Each number is 128 + 32 x the weight over its row's rms, rounded and kept within 0 to 255. Layers, rows and columns count from 0. Numbers have three digits each. The size before them is the row's rms in percent of the matrix's.

# layer 4 MLP up, 192x96, rms 0.112, rows 0-82, columns 0-31
109:138085122154075144131163132148142132164136147117117165145144101111094109126192119111158153131101
115:132081117088048209144161158104114099147105148165138106122175092123130123122162102081155155103164
093:110172153115071117134142123107109180132174138177184119101155082104078121151067143105096087112148
118:133039135147089106102109183127123067136095143143140153067174075059133154163113190132121135152145
110:118144126094143100146153080082177127164142101136174123107154110169115186126153146114164170180156
108:166098173084127130081119164126165145129081082101141125135146106121118134162065158161083181100100
105:131205150128108170082102098089170115126116103151091133171108086103136144148175098142133148098084
090:074174105130153122139176104100075119150064158117127147097167165079128165120162110167143121120092
104:173091128115141151088184088083139126126112174127170097120090085164116137136114126146088169162115
117:082094123107187103127205131139082149083157080088105114136163094079124178149214074120143124124127
100:126120118135124152126123065135118192199142127100128170144122165140120074107146214132140078048072
110:150112112159116134126085151135145092165145096136108117203045135169131158125143152125085164144090
097:210132165144089113112132168145123137098157111117172100133103123144165109136170133168127187156170
112:188084112122111174164133098139134113143079113153088110119161149089137120107121151139083163076135
102:113143152121110171151101107112133099060131102111056140152130150127073083141192168147086117115123
099:147170182134099147143085182164137132128166145089102161188136146152114143091165121151177112124102
079:080136126050138166169139121110122115140182090170137128119209114124158157179147075132090155171139
100:072124117107100098123099155133113166115150097170125141128162194123157179109063127109100141118155
103:129134130118172162097132163102137149150104084112082109091108181108118110106093161210133168129152
084:101138157120154126120140100043088105131120128157135137096111142182107209155117105139162089115125
095:177146104184096122141076120110141127073183115180104138163145117106155136145148157146083094148128
104:119169101118124113073145202101098183126162200163160151077180164086120142058101131158123101175145
089:110142119149174145166161114127102128157144084153144186108141125125141090143153109107116027149074
102:113136170129095120114156111110181096128176148132115142092122070122149104136173133135191113138147
063:137126118126159148131118141173220112137114136063165138091123148136140112097108114090148134096113
090:101170076104200133165096138094121083173114134139137091134206117156073135145085110099081115147067
104:155126129119114154121103087118139148118042130164116133127089131088196110085170105106093193112097
117:162103115119115075195173106173124081077088099112178176170130102152114142124156149108141114152151
100:163136091149161096148087057120166173163088060167071101200103099169116094131072135137115090094163
114:120103124120162181121187128096154101067153109102126115174131109184155137111097068119138134084131
108:143172213161099132148168089094174119117136113091130120133076131123120094118105145175146121163125
103:122133108100073173164098086125077161084129121112143110146179092075141117124149069096158189087104
091:156135152120139229124146137140153183107184117135113086118152167154166175062134093120098136096102
072:107146129181122120176171176080072105119119098170120101126143119150102205138084190138148164157122
111:114182083073086132098111140115087188078135145120132120135158124149138134166183114082111065069141
105:133102148166106101115152107168163138109154062091122168119157100106146053166095203063181185128141
103:180092149110112154183123136102130155146128147128174176149170088167130085125112122059130132156090
098:178142123097179113087117144091140136106116195084158110111135146053139094171143136140126133184085
113:157166155076123069165094134097195136100181105111142142116152094098129201176134153172121147100107
106:170177119102128074146124138138145083039105081118158105060130117129127153159180105147151138081137
093:077143148102109106123193184139153152123105147130115102124167135116127083169104100177162137099112
103:130115133088106153135141144136168161144146112157086096146107158128124125143119136148204152165092
118:124153166110167112100099095131085124129154124109093116146149113141097096129095084113123097183125
072:140189190132021150161137078113059152119091118170136162104072103105072140161087155169104139128129
097:172182090145122105109144160105110117146120110161093137162122087172149124131160082185123121121105
103:121086143151123146149126156062095117090099105089151147168170106111129102137181144131149201170114
113:095122141107132161125108126174118113162124147112118098141120026083135158099090106145069084100128
086:134150136106109104137126118079141081159122088175177122109120152112046151092120124091128116122074
079:129136148088104138115178138024101110184135123097152161136153134116074127166127124123098141118212
069:149108124146178094109128144126102091153118080081103094149129137142096158081150073188128165143149
108:120121171082124128149142124174055192114100142120122095098119153104104145170126151065165167117109
104:121131128135157130073112062123131177188056117149112132162106090113122103123171126134078170104190
098:128135160140131138166145105157076112195140157108117166173163135094111092131129136117079133072141
102:199093056136123134145195104162138141148125148100156150086130121088143172133130093122176131113150
092:129132094144088136110102102106084128153112140117151125154153163119122136152130104108142167091053
087:201119057135136147074140130180136081142079142143121099139110151153190095081147159117094156175095
066:108126148124141121113095131130005124130104119127126162148113144188111111079111129168146132154147
105:135053072071153142141117110118143140158153080117161164112155119150116136096083115143114122151130
127:128147078106053125111115163066168171082124088099137091140118167128177161108118172110143112061141
098:115073146106112121120114142145091122167161093118111137152081171114101135198114127131106095080143
102:079110131142096127054115091132133121114052144139085107147136092122128162175196152239157109134116
129:081156095109168084103083105131132173166081110170136139127106103144145127101104128101101132098170
104:149159096191086143154112119111129125143137152137197156086150146086096158107183133116139161153131
086:106147131139093181083113162113134118171090110148074125197147103108075177138164190118121202144110
112:120157189121129144110103121129211120134181095149142112207138111101128175095124142128129056102105
093:152129098109143110141122138155143182155091144236108093116065131163161138161151184086110173085117
099:118115142165142140095098091104103148119160064094106136135154186138078124134159155075150165112136
113:112188163151177150147103118146122104187109130219065119075155114126072108099123122139136109149160
084:127098141108121054151139055139156158090157112084167160123152155093167124134124159128133146180177
088:156131122091143119137176074125171088082118143132135076107153156163146120084147114152110105102125
100:175111095137142096114118112155122149111206136079111156117182127167129173098159101102120194163106
080:090117144093123165105124081132114100126133136146064181120083168130136059168127117065107087145144
074:117067086136174074146115140175185115095156128063113159143169208095157176094118096092139153162191
100:093137061126109149146100129115090112097107166108086195140140187076104074099124092149144145044169
107:096131171171122114093089146081106126097120099127162151121113123168103097152081134101132113135090
090:140126169101098087130089125211152183171099126129097135141092116148177148152096126129099150148155
089:116068121138154129102128123095156131106107112101100086087097142182131102125129178087082113149115
095:064133097068097117101139108153113092133115137167101101116123105137172120123089100132121148101175
108:160124142088188125184103128088115100092166149139219133112096113152106137112189124121123181137098
106:170117103099132080167083140111167118082105180182052111137166132118126149178092162125112182133134
108:093118175156104137193120154091171107157149117121174070126103143143144110178152047165153123121177
106:160081122149115135113082118115152128164117161101141093091159117116128152166140149131093093060131
097:148104104168188139090142076139094116115171104126136157128120141086075140086137108124122167109132